From a checkpoint of a small transformer trained on Wikipedia: vocabulary 16384.
Each number is 500 + 40 x the weight over its row's rms, rounded and kept within 0 to 999. Layers, rows and columns count from 0. Numbers have three digits each. The size before them is the row's rms in percent of the matrix's.

# layer 9 attention query, 320x320, rms 0.0427, rows 99-141, columns 256-319
087:513502474496491550529484529523541476513488498552518480517591485531472442526523435425546547479483576489461514471464525462496494517552510490455538493541502478533482470471556458509484443523541480
082:475541494533485454557608477538528434492489491573464536522500462463507542388433430479503542503547587502486465435468481479483520483489528504474469514523532442529477476474391510507532582476531492
146:545495525509472540530552497569505498478495533529587453527477574550514435514561428451457460532536549569501448505477457500477493542511503465499516471453497472524522463418483451396491485552518516
123:465509547429470523464549501493543547499560442479397513541460481463442579453521529444503484521517466524567481514518567578521482513543518542547446461511515398507478443480484566532492543533544467
093:425489420490504522548496497522497476533472562440509486479564446453480490503508484549500548427431464495509509522541504481415474454516505517523567506510490574475535539524519564463471532516524571
106:461542520473601566500415510552494491424486528512513524499508462457510560492436499505536523431500533570469504484533493439492509448465540506479450533521543528556507485501497443470460410497539530
099:477516499426541487482430482463542473530483520554399555468455478494469493607509447527516407486488495450487470503490498535544452411542533512470547534469540457551577535555565505510543480395581494
106:495517438500532552496444532503496604452531488520549580553495545527529495540497494495557493466464538552454487446469452477516519477462486489449512419523547553435484539548532511525529543439530539
094:517472486532505557481522406494528459523545514493553495513530525568523447477544445478561462467484476439525470454486490499530558433471542480453555509550541454529442524466402426420504507501461429
107:481581462485593490478513516462481455507495555438533516469375487553531504484443544552534503531481457505523521462504453507500501497499457492527509522516563494447520530525468488428509506568447511
099:489415535513500561483582506502507488538517543452483490491533495511527571526523608431459524508538542477528565504487483502429473503528523478448480523479506499547568501496446485532486520482520520
105:501585489487444478514467501510470554553570469524471589481505459518465524546506524510489517536441460534452487479467520475538508489502544503544579486501530511504555500489519502523475488509481542
104:427451490408472439522449504377486481549568454561522487491550489494561500491464511499524445472521505587469488525543479534491561544536482569517530493491497533565548522527511489492472458415489550
102:544577470456369464462558498426509529556548488507499537534493514461577407518532512530476488473497444520553514485498478648518448562489480497431500525535523516473497461504481523468506455485494494
102:551564564525534532534459489489445480512492509514497461508487480484481474470481520523426508483475476419508507458495586447533511455430468471494521526510517558535433543482473534512515445593447531
102:503547447513439546493468473562575511494552526527513567513493519521490466503458444440484452553446532565507489410457524419487445439458423500502553541477446455558456529513541461499451406541497443
106:541435434507496586493505491565508568536558519410518571530448480525549529500515571572477539591465500501523545524552455497482554517425475488515601476566489489540466527591423555496518584500538533
103:489422417496540530523475469613502544480493526492514486520481479468527521534487538541570512450493550529472552470519501489542457441497515481443474500566483562390519561538537531519517576503481568
096:467456509451485473519437484518528543548537511495476490514511504554443493504579454431444546504527520536561480550525466497431388495492498467510444486513557473480467448537560524494494467557558541
100:538469511543535510459493489488500451550480487507503512450501537533464516494527500552543486586553489451526448508457531468466456480441489450515576507465486425510456447576479510479512518519495540
110:457500504530567517516430513476510537574462507435442509457491503508566549527514470522465472502549528478483524542515506513489523511496489485455497440496550531522469483530516555484502517451440510
108:538547492476491566553496431475475474446432506491497448505515494472505528530496495471480459521524448474545526608464524505589538521461476473488526487465476470548536538542491579453541543445505463
105:532548501454506458479533528563491451434494502497552460478549486567576494482459481533471534504493425512542506549517474513443520451548415469474552466497538441487483553539542527541528476463517409
104:535430458451531505521548564518497493516526548483518471477428506477564549513504516417518472463524517486554506479554523520527476536482467460586537501500501554473507496519471509532496552455494553
104:490500509481431537527458575489464463521480532456511485560458488420478546502456467463450553518518475511466473441386449437515451517522490516497510516444503449619523515482522481508477425459483479
108:517464541464537524513549515499495460555498533477430490488524517541495559424489536500463536445547497511538458493541552484543542507512527478417462511481496524468440514471470502560516523542562456
097:511538514464482547490442488478484529464565466488499505491518476534467517437508465475480529579566550538587444537467455505486459502428501522479512519592513472503485461491463469518520518499448505
096:503487488585534571514513493458535501530504523438484444465513483419517537499511530523479551482510564390402513506542529505542571453444579513460464462487465515503469521517469473497476493428516481
102:513498487561528484440398468479491432472528453483549504472469481512537443522532491493537525397495535457555441548584568468380475507478488510482542538520504504481463432521449514460444492465462501
100:470451508435445519466482530506552444521470457481479448523523498469480457502559520425465488552548438553486574459503484506513451495461479527507469503456603480525472484461478463457443492515414458
111:544455518500567418481561459626435536496456567498473533483478505578538424544511526478504499476498551395529499521507525497444469473485531515452557508532469498489487530607536572453452534474550544
105:462535491431461494483441579472538450541500429531510455542482507427464566440448499471464520560531507575547507480529480473490541488485494513493463533435508499542465430457508469496585490488436466
091:463469482529467516463505446640481441484515529530493498484484492554514422501539555459456516465537456505543571488499485515562478508553549474439501480474489448518506446511458482451495521498585493
100:475433508578494490482499486544501555494473565498442444481475480544607396537551543489428523408491492488500528474515526508494440514454540449416468490469451536521525540491468540405448550474519440
094:535529449551480519543590484498467572500471536484509454491430517543526461526512477555476530505418509404425510521495539500541524443534542488481515536553473465473528562500482581528541456490537580
095:514411505561549484458489457538464503497472544448430475490464499544557494550539501458510495444502462505455482518475471499512464498490461514473535463469465461612528502481505484499512544552589469
092:566473488487497463538494388492513561441465485441489464455457520586471399561516410538464496473539542481458500525520501521498463536512527496449556427496471506575497542513453517524481562478545548
099:513530476529477475509586445523423543460506571469523470504515516536543434522519541515430497491528470496579492434498486549520473512452478417484545442585511527517517509444456524485517483475589522
091:472497499483486524523548498524492453500540450566581476500541536493466550445532449511511497538426582446533483546514466484462544443519490560544490504494480481493493438519570438550561487469493493
096:489500477547503438457493426518510564451495525476502517502472544562545467531526466442492496424456467522511544470482537559549522498464476398451416546504450453468534545532451480451522507486511485
086:472559565492400498522493480536477532554465455472564480546498538482439506524542548508501479490472495500554574541495494539478499433537508534499496482581572432470549479455515558442525560476442532
090:487612551459399512499428517479486438477500402477488500532514505479447573443479481498504513487453552514519507502508567466503539499515514505557481401530501422420483481483461448493458479555416478
090:436498489504509477531517544491482434532487470556543536462523469449462537476514466535508475447485573471517530505514518418448512501589483514525563465499531484501484476531544472518521502462560547
# layer 9 attention key, 320x320, rms 0.0426, rows 99-141, columns 256-319
116:537465496557533553517559496528521521390473570487539522501481511515548485531521442488514469472487471541433563414482511517518525450446584446512495518436484482562454459407497496483503459440508494
182:540459434536477558525512511533468430450427592468567481521496561536499488498491473471465496466505522508438493459479471505494493524469535486493525559491458487542498412478542402474441477485494537
074:480541485484538491452477478553541517510483449445494603511443452531540482502466490448435476514473522477487539466532464524548434420522519506502496548578433536466528550525464459442497555518467536
083:532432550577511475465545505493543486494460503504523496481531460462521453501524506484461520452536543521404459546448414493505481506456497515464565542464518536560607507485486497515473580543462533
138:584479505550487566529516491507489443482482506460575463512452579539491460518569454490471422445539525534455503462502441500484557538480498522487509547485466512509512457482519436473464444491487500
104:412565473556503482527487516515563505481571468521490521500435532455491471534463522506537502493513449537540499500542524546494446533473496481531506487480500506499551565556467494483431492503469506
105:429525476583475479447454518566574545432521480459551407531500448528513524522451474550490511476488515519457555496574502448528450564462571538522496480432495478541495472513542579533507555478500469
088:480421510518461452504498543544489527429507568529486492531421533514442497568566510550527497444529523566520481525548502499458466468512566457510465508400527434514428455490463558448394440556459484
108:496559529499463456438472481403470508501526460453497488441489448468545532510454538560496509468486519460579511515541560514516516508546530512531499455532482532493498563560479535587542545533518493
108:498475551481472526464507561520529542528491484479446491400451503451478547510504431485492519462551515502543509537526539429474513545557437531445445493499527476470498447457511438495522512490492470
101:540599550465524472520552489455469441522501525560502463481517551551567537476472572453533558436506469506495489470472532500446476531471410551456555528535509543503486550447566471495472460521539417
112:508437443538542530547582493489530531525530477477462510492510479529489462554514532528520522451503438465472503549561498454463481446582576489444435525408462426550577521518529570552559503450499436
102:431488527516520553524509519554536419459440541484487486516472521527540536460593519485405566460461534529515434457504572521549507470588478482537501556584490526453468501497516469490461510436576515
102:484474502485496507471484563452485488521402565549451457473482528476484474541538479519518516486543534458560456532454510492500508453535523450524511465548475538539435575453528491471573564538547442
105:569525428527484544509522472512521498456490532409455485543465486588578475534501501508515482549472508526501503528437542569451503426446537453466592514572499439504479509536491463468533445483496504
108:475508551463596465456500512563529566525525485509451531487452438482505463555521376482557541529497543444504531554470469462444449471515558485503515519422501468469503533483475502543488523444492418
107:536510548424488507560579451481506497458524544490412458464499461574486511538522532529535514454480522518538495510497560497482563475516508576456476444466506524461478510545536521517448435528566503
105:455556542472486446493527498528501555570535461518454550479510501510445429506530526452568596465561529551439582589481545506552486535505460494564521496498513420484422504495480485510404487540504477
096:527479533516491468579516455437483419561440515491507427501505574503546528538425519517541460490511432510480506434475420514525461546472530503494486491443493506503529460498492487417589511439533492
099:478549512480528545582516518478495473451419533488492450491487525422432544534461551535604465481529543449498499469491460546511536529514555462468470563521472562562496403457482484457515484506521454
109:542545498507451574580534558505485428465567459467572536509552553555514476493563517501531443537541517498507483474532491543469438491447515542476513426463532504486530529482519427521536393511463470
113:515537460488454576513493552490500506446503481509441495511498486597427533506531560462526437471507481533521524499559539467499466461535470508485508469491511483516463521536446535482587481599495508
107:498487511539494507521536540538533469545445504575480552527517477532478551469560527570515383502456506479511494482501455511576515524497478543455449514481476499563514420486495611477488493500466554
106:439443540503486517573510500488504551525476475542516564475556533518494489472418468516518549509528537525432464466538513511510458431551479476421532461504468466499520548547597553432506506509520458
105:501569434442518499471476451557481542482499501452460517510492477529537429495496495456424525583496547541502461531521513483575518504521436498516498568452544449459508494520464582487445509525502529
104:579498430529464521524491428498531546435480488454510517518541496460523503523510426455453550490487546457440557437545521464466454432470419471482558452495463563471427566449508489534501496499457492
100:511508481522528481503490491466534438490514504523488499544493532528465497530460455533525499531524509461486448508506477503507525575544569508474494474491490438469463523480524525523502413469577463
096:599475384479458518499453531406456475490479520472561472492434501487493540459487601525459468490544513550584519422456476531522474515422453563543548486554494505540467514545425472503454478573517510
102:504484506406512577485539402477518542587483498466535489492483494462542524511525488538453520484495530438545487529483451508568536509434475539554439514465436534543489404495481483460398524500527435
114:431577539493485450476474498536486551519492483498419505507442447412467534455425468591488554537526462445512486528441506504524459466547443505479506455500537458506572545514519487540577491527531499
096:536535456474468555528374557490577438543499467510541469487530503521476528490576512466490534496572481528510495517541505492539562434519489501462495455494598527500477469510459434566479487520519521
114:443517518498528512485484541529505547543527474513429525474454454426507511516511465522459569538505463489535478539479529507564439426540463507463479510526546498499512535526547505511568528535499520
082:500513498451478586478491522500534598406480424431477521488500482516557575465459465551542455517514516520520491503490500523447513406499512458478516436474520502534463479549489458518540467603491535
085:569528475497502527544507475474428471437417529514572498591483491510481506497525540481567419518604523597566517483561505431464549506537517420460516482502512486454552470557433487507478438481469508
108:514460446483477502526527509503520427479506528520510445456567495538542428536513543425522461441439528483495506494495478422448542555463503460494532536530447537480501444509503497500455490501517495
089:503489519526476583497562477443510521510492541478525467509502461512481530506495535495517514499493565534509532480422556534514444485532498457560445425496415508455485408455541493501453406465411527
101:497498485472474483525499463476481464522484549516560447523476481545497485583538511494565496472544456474457542454500472487499578543448487489527516516491473490489511448450493472473468493442496449
099:518446440523469561493472519495508436482540538503549479516484470495523452539506539409535518500471584445504501509430504429476563515498471478494473422489460515523523507477491474495486501491512476
085:516486593487432471493557505509493466517518475482511433488424486491509594511523448552542479517526450490504497513504500488426518493497447476558546454517505497477490470498498512392504512509522509
095:570474459514466499495460575488556519382478542551493516521498475486489450517461560435519469499553494509502540493462446498463537509425477513489479516491482527564419449430531478558497463481494463
086:535491511474516528514493584562525492508505510491605483539515458468526496593582513501509533544489499422445508497527475477466474533457473437575443453418518555502493421475481508515564511516609553
096:473530523591519458560578507516493490499489457456431491519492483446544547502520445506474478589499487491528468514509546534485449519507517492524493543505537537573557548527522462514548517568508480
085:491495514563468503575572538476441494487512477467583470547479499525509532423503468547475439504503499536543536549497488558558517456569494465575521504554514511479522432542505517456487547440460497
# layer 9 attention value, 320x320, rms 0.0358, rows 64-127, columns 256-319
095:485491472554522565505572534539539522511461557461467486552428521522446534459462449513530434511554461491510533531503571526429426468526522501474479528444463463515487516538450503488477571581499499
103:450553568508517516535470495423464495539541558491551426506543505447500556458486421531564484486502517456504487479492517568505463522484507495523521462481497470452534520462529522464442502486520564
097:550485476496424591588489473417522452503498557501530500534596444544464502502525563476553454489549562529465528453522492516455496527483471489525494520495513513463555465510423499489527541509530453
095:485563454510437447556419554458417497412527515417555522451530461517555442501452427555505584468465463411485529452542481484517460451496526440601504517438509482514499533538493442468516477488471507
096:540472499554486481550533431440447520432541522515532438479481558519558507511533452540515490504480494521507478478473539523531452486486490512499475501450524489478557446474461460447470543512610528
106:473495499485491450449502499463397488555537511436469466409539483466549487496479561518545479485515521549569510472444429447515555504502474434537513475545538566550462502457510457505495514588529533
097:451500485447483470487498523553462561446470463518513535523497545481452511572565527537454570535573518482540558541468553472482440562493496464548461502474513509540501545452528491496485452464557553
098:570484574476535506520553502468474529417526565470520532521495434499539478448555476448533495512432456487521485501559525451550445494481517517496522556526503491477476451460532513456540530566492541
096:494576463523506457498516522496522470470550491509448507460529462567458537533533526495560472492537527562481571573451537418452564487523495528453525497491436483447460505567507480429592500465487512
099:529506495459435427533487479431553543543482523505503542471450546485450566465521487482474580543509482524521543513505555457530463515491425513588485488478462550542475501504597494451525530449504489
099:559532511516543559485576443514507462444531505572559546470501504453492571398563499427530510557492458492590503441517516516483453527533574476469585573448548542490463458481495501508526460483464487
099:449482469533525524453509553554563482462444496477535569566501442557464445486494535524452513442431494449447502428532513529530501460512414527434431530522495393436456421563461460480513427483451451
097:528537430510410489503573514501494447457556502482566519479446461495475501440504466512497451506562554497513466477484467506469487530492433572589538534472533541515524498517483573466605450502535501
105:481486456462494564514474499490516529477496487539490587540524514496492435536472446467442461417469497535413529475493504426444453514534481548520546477481510528445519449495521493502488576478510507
100:406439539521591524501506531451463453528501461506521539497468465572558529500453535559443502543515447479512428500535499458461536471546501481487476464521511489583586506567479508502524448523493511
108:529455592485509450478476566544460478470451523533536597487557479538450564497543512456449573492469554503481457497512518520583522552505476544491539509483543498444451576526564502492466412434462462
092:510439571520456544427425518564490478475468462506494527450523541502487436518574493501499460613568529515527536545538548518506475541476504505502470519554569447538451449496444460501479556438427495
094:470526469459470477522477527480524454458488464416498470477474549470470461472464498496472497532521501468529457531540517467553522473498510551513445547498495493554450516475455539519510535507450490
098:576457546425445475502545529452523449448494472521502479524506496469507451555550467538530505546444528522476522479527531495492513489447453587511539507512501496462551535439483525502495470528581538
093:452498527482431445552503438531556527472481544469588450537489491462464482488507562451502487536491472588492556556513466548434526544476514539580476453545507476496466533575546548512445545449512480
104:422507481536512504484421561533547542577502439539477486516425525477498560550518474525535575485534547503557486507550512463489520548524477568448474499437541581501484539516513426529455462484487515
098:467465549499560421427474529460449472535517471545444492460413550494558416506476464526513465520494419563527528562554457566476514517484515548475552549533450499505519515507487524539485526504507532
095:543556544500466520489500444527472474539485515521509525525536536544436531449446563479566447469494478535457451541487531500560500495546459434561439536512491411528520516527463408437439493581550539
096:499447524556487497491473483523439538518492489454484506516588451492523466438518526514548410501496491519548496479502511508463563536475466540472470499433435525482490488487444511529450482565454530
093:531552504486440436480499490469550533536592482462510518476411539463479555524499530468515556529523483555527525443461475532504537527504490504445519550518449467477506545452539486511472472482495513
101:514548496538561499453561400475548528530519564433502513529510547495513499459493519547484461572573533427494505465580512572512569507541553531517471580465497526534572547576474535484436450497481475
096:486474533464551529546503581540553429530532473475487557487460491474549486434472481509486521475446473488465481518535537563529549447587520466547455480522444508414559587509572527509526473559472507
098:504488479533555562463543514488510563529508482457453513538391514499542441522530446521474411414552462416481466472527535455461560424467552431398460569463515550515520531485517551545413464540471484
098:476441475455547514479484522581528555444561464564496519420480488467501500523469547455505497528501486510443488495518508557474454491555450543409451535487537418496525537516560496473491479419480486
098:462536489509454525532494494506537482487562462406530476487484495469457491481475478500478508495498505526480474470471457427586574594515490508492440489474469563497551493496466460517507569505409438
097:502472513558505517505516521484576497443500475483488511491416511479415531555500510533472452428478507506491491441504492446557537418475459434451419483540503468466409474492534487478546489559518563
093:493497575503444513500553466486452506500562535524484461418538511499515559448521491482468467500455544468575465532541476524442539480476491531427474485549504522495456487475552479519420475461477555
091:495557501536481424449483555543516570518524515507453484468446542536491581579582537491547496499491467532549521504445461488526480516501487453482503543549507484514502552463590475462551513427439489
096:472428464504540463495511615561540526516432476551455559531488457449536445488528528507534487457450544454447468530532451486488555439551548464429522495441490501553566548470498522424491526522584573
097:525535517476450492532411416527483492399504450458544533487483456545493498534518547500505518540457531467495527466433537443494546504508447456451505464464527468519461459459467536432513549511499524
094:498543451473503460456437479501448549529573549454497451531470491440529477483441470447525523518454487547485472465499533580459490486510584404534510461523494557475443440527427478485479521574466565
098:544490437472562483525558551545481448499552479501568479528490521485446486548513430497429553512464446544472553549459511477450558575496457554511490498444569540569536519518536429478503518502507446
101:418459473450479474496540457463465502470471491453506510591511480475530446542571480410556505516595536472548528484520489520484555414548468478495527519530518507553467537550490477477530529407479403
099:477467477536458483560528524459481510478418524479513478485586449479573492567481458537552513478526477519518541491459487525466504543464450564485437448451499449513466488455477522538505508461542489
101:516484461468549497452455527531471481490459455442550492489561484471501486522460452568483529532541517470505504521524527483458444474490472554463553506524492470476506501494541448579425497517530587
100:475493568444538517489505489458478515500554522471546453477451458508508432525560540533509526428520487440510488465479496482544589473449498530434515531552508481519514506522437504517464580499421515
095:518500548478511476456515538520502463492488463474485523530488533477506504531440479503488486427456523499531453564576533536519568507467459538510510518539532509478585534553538460525482526535446551
103:550506475505508480499518570445448495508480541542459529559489528512485558532508460514571476527540477541547504475460500486447557460554498457542600475481551569528495488478505451518534576501525530
095:509517497459471538572498535528564509450465537498466466458458466552516498478546487476491462535474477489504434485539468474644510481513476522419524532545489503434522511537478501534492561546440518
093:531538519486450537533520500563476446554452598461533539478470474512472533524554512522459463477455493513492484503514464511395514530550517493482520508462490468491594501558503546418443519532576413
102:463531545510493481534545457446548439498573454547531457495474472478484585507475513476457562521459463520499500500570443499510424551476544453509494429470483538465492549516520467500510535541533545
091:567557516550538612447524553496512445505461497497531469505566469447541487534440492456420500515533538540487606451550497492492486562566527462553537462542479486553512529470574455538600441512566583
101:522547454547608465514552415442498506521450550500458485544510473487576446461455547526478525412475456545461504509482542447498490541395547469478602553545533497513490535510484513514531496509509497
096:438512539425468517536468481471460453568550513506470511531461462543524518460586506501555477530543483517490501427482545494579503484557496479449525447465514436533478438467492454503458537479444523
097:530529497563480511411453439459522489579501490527481514519494456514445479510552602517476506540529537507479519471435516476486482489569488470489469470476491463480490465474424553505524468516486464
100:484483567447567423479532505454462443542558539526534453528484486476599501561565492435545551446437430515451526520521526548453513537491527519538493475495453588520523448511573492468494535513525465
096:453539498534478530543490539473512577511545490445466539544421537470512493497532548563478498491499465453482584504536524504564500480523512522471486453558442495560496504506544544532643453502438530
103:484512518479552535559445598471507503501463543497479571555562501477496574451417483546598456532543511567485542490556495475501439536506561582429491478466504535408508509500510560474449520474503483
089:479549435496492532527516440501475544508459541493554488517471502588484474459484455452528486445473535490531510477563483497438484479523591555445435564478498454547429420450546477456479518474473481
096:503471500500470518558438483497558553448481525514475495492580503520500458509441478461467543459506489581499521453519519539424514526517525529424436498482471566426505504454485534530456509549494498
096:579504556512471572444447451518460549491485508416541470530439504445481470517541555472532542518455570455556527513520494457451545459460499533524543493529542488473433512469499444461564524556533465
100:478472459482570500455491449552574451509531449460471461496503480480460497501580506465478459492481485495465446497405510476489501528539463536547482506541453514570476524504472552470468576503414469
100:548449547483445460544505499538539461463494453495444509555541461499536464536430503524557492448532548527464549446523531505452477552524571563501540576490560511521547518510484440467461466579473492
101:438502444539441509555426539442526556498538439565464516492562557554545495544428488546447591470532513469557471507492451409444493566484595543481516504469500509530509551497518460574446418571555578
095:440483471505516424496513442436493507537551526456529500576460479517479459497471465413510505468452491544506483487530480475485496509439440474562573538473534569498474482463463532443560489498480504
095:438550531522503537551533526423477478447469441496456545503476521529468524556530454529526592488500480532448419484437551498469496474534425582479512594481462456491592487475503581548541476508457447
094:536509518557479503486464514551583460534546489450476574475497517503497499559553445459476510520510450481444496547532481561494420481521580547469543454446454468498530459516493449504432501576461449
095:438473482489530487538544568519507524486500528517445503469536510474469531475473512482489509537441445476483417500502546513521547471564490511534468555468404574527545468538533509537444584519462521
100:576526488546463499519614447457467477459469473545489407447490470545532535501521478484442445498530482500464481509533464495501517518544545522527539530521431554468428531485480488509551487554606574
# layer 9 attention output (transposed), 320x320, rms 0.0272, rows 64-127, columns 256-319
098:490520563516505544549486551549506517527461483512474475530370478516473444534483437560462448476543427446460530475505437449495466459497471526457462386462481420540489472458463431461516490469491525
102:493444474522524449592556572503594495555508529464494554505528461486480504450486472526490477529504529467475485480401513520543560558559532534538459531435526508482566452458478412524560474523504413
096:578550512546460483510523460555485524563501519488477507496520475539397484513479553497522456512549533475486505477440468398497481443526487481535505531525460525431556556525552502521546536500554482
090:540540538521452447535557441488538529533557484538485449480541502495460444488430503448526506505467524466494514477529500512456530524508550539543474495476517492513506525466467530513484443529455475
094:489501523424555500544540473503483495426461513468554431485488475492542533506462465526571392520522432476614490430547485529584472513561528535428501426519490541443513457489488548441461549564562522
109:517489537483586506572443539495460458460499589478492551508522555468468545436488464476489439504514463517523479494457565518498444439500439510480505592516487477562467455527505513513434462509503566
089:508448521531510456498487522506534468481468490594543466463552527512521535470505476494506575495480480583457512573471481441459550571448485526514489507516519487510550475478504525510550412473469495
096:490504444432513481491483514404541581459453503433578563495483519485466558568549502493430445464507541475613486497525536476520511497501555431489504559539508510484543506503491501516479518516494525
095:447479508454552582516577443500525466509535489509419565552503442545489543581518450527567512502474476473519486502511523379507418480551517458554469531532490511534492475583542498478456537486469526
096:434496427463505461528555522467519463554590507539502484508521552541589515559461508579523482485448433499564531477556567457524530532479462550510523533524460497397516430543461474507507494553477479
103:531475524508465579486467534405488440437481534500580506506459535478398550523506468517452572498596508491524480419562463482462537519535400527454569519515537535459501495462490476532503498486487575
097:499517495559445506465491512550475505497456449478465489541377397472450454477512462477448556545513531543473521437412419578489497483485444508523491458475540502490446508480482524555538451473485506
095:520456516534409500477453494479541486426506463518584502552428495497541481491475454510453488532527562417557441547573485478424536536462465533515514555533458454513527442494494543529487512477517503
104:446523533465496435505504516506532525499531493498499490416511520565552474582532503523494479416437505527485565509594555483480519514482485474432502461503506561447514497548529511387476515449484504
094:552527468504476491521417459439464537465509571481415534549399395468507523527522478482529540552557440530507495539472478501484467516441487527558533459416535429534529541476521546572484469482551451
106:474515513437488465490530551514562552473576480515544476550614557495419564551594530494443586428471524557478466569503474532505516546485468465484460575489502552461540544534523558488498453472492472
089:463457519514522545475442525546488490530487529518462474511476430454544514459529491460517498476485471595531523528526448579429485550581577516539471458477502531511455430499493453512510471447556524
099:473496513504525461528518437518486471514530529503499523577477475525480454480481482492506524507579423403515442487602502562438515433495457559494529531472433456530492509532475511507450509465469504
097:526484517475511506533552458467513484443518534505516530445483525546539495509517494467527478567453484425504486474551528506555435453470548483436563511506550578421472531517510508502509529477489453
091:500511509513474390455485496470515506526519525504494482418512457492584521518511579534532416529558566489527475486451472453502541554458453469580548478503577464466444469554539448485470552489491495
102:496507510488470389449488507502490504470530465522471459489530532517498479511575559502479568495560451447521451532508476481494520501495485579479542501536553447541522555499468499570492512535488512
095:557508454483531552467502489501452478459459465507477492495580641498536467492463484443508527493515477508544441501464443582575468483529504378466541495541549531569519538498531447486495545556506463
092:474446475502535463532486510572492557551467508518473549546444498507475496398524452491478464527536436517429461482483549501568496504423515469547410561518420417522537513550515448439468470504515520
100:549543483531490516529491568557584538596531511412541457476510412530439460511503544465473520499542471523471489508430547493446462519576431508562539579505465495553561499471499541548487492526506511
093:515558500524396453507524461480545532487558541505480487573511595470518489450424563551574517473537522517510483442522496503541496508515493495585470508574531473499496511520538585458456528500479567
097:565466522495526488502479463457476460542478525475510515503466403506494478430456446498442508561519474492465487498476511506525529506471488511498558504421504495503538568502456478499523528552456414
095:476478506534503450446520510513481526489601422402584484443423477524516451529541496512511494446453476497495550495550487479542561468472424458426538471498511466497556530545523483409502588501488498
095:467587515486528468428500493515515483509455464479505481427458453444574493491510467425511503530475529515503508493539512522491510441488455515438487428490482472531494591503530529475495516457466498
097:468442537528535430496521463437516506488442492530520508521431467552531559527505513562566472540450529459481562416535438545480496568486482489425452464492504461445473499511495551449498546439435486
099:422530466566573552499530526476563531548446608463514604501433433414465510491498515433533459518499474526449478409468534467563494514503573517495443536516499481490491498570534458458436542503467540
100:486543503548478437527453525544450489522487441487515497518437505506498490451446443513466504494554434484499518464435547521479540440522484507491507447519451475456478450483489499521502461472505543
092:469505565496480576511515564483532514464440554468525474556500503532499550480549558476486448505522460567510514505442483596492463468527432461553498536477517552549477478472508559516461470456500578
087:475485530529505486505478568553530477557418485567480466518481580471473515545575507459542529582555527571442506577393436487500438528490498505535496584542508498483492537451492496495499428410478506
096:454475506481589461497500514477480553499498464478532522488506489518541487538504455486496465450427487515511503529589495515522514478418595436458431501476546497536506515555511464493437488448513486
097:543494438500555544562521440531545553462555517482517516549472434484526541453487517430518507522481430520569496450539482424516477479522577529528540547568544498512524540508521519551485530573510518
096:568509542499501439464433539553508524495538483474543422504547541513520495499478436424468477476522522527528502464449493515443452540509506501557524490535494523547539465469451512555493487496504621
092:509512541434469362463447491495479489484474508478497495511558458461487463490476423516533468509490487589514520586517447495464463549454578502550466479447452481604497439495484445575543442437512474
104:488513481494494490530493478485472446481509533529505467558501560501476469510529451500531472497516504566506499520546512531486520486533525515509512537512469533486515531431517459527509496470494382
094:527477524495486517467484544478512494484504569540445523553444402462465534555518493488501498532471484539541537557437499518521463546482504539622560491478489514504452508477482563588547456520550440
099:500509456451496501489489495574548478465451498492484515525578505552494481512498481517462551446565416474509547467466513510517472501460489518448537486529499443476521445489432499494477501514460436
098:517506521443509501452467484488566471568466544416506597494388380492494446484569461536443506480455384517469511482466538540489542474483515492476501510503471459553516552480508515524459564483516527
094:505558454431503439496562423475504504459465474414546513545486555524482513515502487502440536460493473519523456463482490504570468508501554465448554542471519530504562514545503540416499543549406445
102:486475506511549562510460484436504510459497492549423506475514539522492470495512442499569522440475497537503521557506481443445489503454530494529494509497491516458480498467507484482495479468508467
098:560549480563510567511525498504505473512506454518548473547448537408432520511528528435481511502428535562517496452493439465545501456477472478459455487541473516525540590519477518579411532515498557
091:415494460556457539450542444454514475506412487456485530490430495479473502454463533559506531538512513393504454499438484511482439533513527554539430461496469425478519514497489466490440518476517456
102:447558425439458443508550521463521461500515442435522519471604474514434564513464523533495483503520487533505500530469463531536528573519509486525503450488507495516508477467454496464521534480491455
090:504480512503493547532472503525503485486472503549567530528537619480468461532428508585477451541520527545486550384523510550546521470435558461533512494541577497505505523458562462516493501516535546
100:528459472452482493525492450412552560451501488447459512483478487544488466479459488452465479468464532516558490500504523563590480480487510412435554498479495505478467552598491486433457457484511506
089:438495526512489525468514535483429530574551520516435528493428520547500476537544482486529558442452517499495521466519551505495545441504503527487472534531486484449501500502546449453432540505454535
095:482520475560513576544435449568444519496501546528468550543496471419475459481483472504569469515555580486469483473516549477452501482526486516500459567526468454531491501487536492464511498497533457
098:471478498451453450469504466483467501538475470497443502461572443544571489499472503486550524506498505523474503557467491523507444541514526452497457497474554528586506484529531409509471501569511466
098:417470527501457491512521563480499490463450572504531526495492534487586452623499498488535498483525509456378491516509482524546565466462433501464507482482541502484528509467533491520558533522435539
105:542530534477520555513533534500546518500569445443494536506511458577479558563506496506490586523527503440540503496551510439468541482462496545424507427530568544474583517468412520478481538565450432
088:538516516454502559474453519473486523519456531501476514582543400495524490522484535424510553511546480529522491490529481478447460436505453525522521453489451511474465460513462437478503496509536503
088:551511503573532543533510447526453511508465507488486472460555578540463511449498566515553474491549511389459528421548525441516508517535493516463500487512539458496458551484564568505445604538483489
091:528425471438527453447440555490493481524478549559535459506475459530503521411437522466412502508483489539515448533468460457465511468519538526549494545493474498474519516499495526530577472507486550
100:512484474532527476519462514463516430566524534531548483510500489536432489536579511520501464505443477499439483496485559480495457493508512568448468552429502471512502497513444582485488543427457442
097:494513505437527510474511525493502545472573490478476514480525358493458524450525533422520523493505513460494495490572512478497513489512592498476532535484542534546523588538496459513492466522501482
099:519531480519527529485466543461439458524476471501489409487510527504493438518498527533533539487561515469447528483483503467478544555491498485570505470563495517482512525533533509482465445550461591
096:481489426514483433525510464445529470510501497440499451481451645507472498449516468437463494460422503559524482525533510501515502528475495488509505562491505569472540480514469556527487519521530549
097:450583462527475528511509492484449482426441455499387503487514429581480484508515450495516561476454489480516484513529509505508535481493447492436563498516542481430518552552500536509511472475487423
095:474545541503549480469480492511520480527510395543530412478563499470449438523460505496498515455462497504448518440634482522533458525464527525494485419474544482548515479495483559479482546552509507
092:451549442498575486527508516507490544499561512438495548502495478443490492540556524469495461480500525463505481467521528485567503459492496473441533511471508496560515506523495501488464590522496483
098:471512495526496549513474472434477479455416480492517482451519523533552513505510525572512421510528517421459453441469508558527511471504502469490539526528460499427399523551455505463473497527521451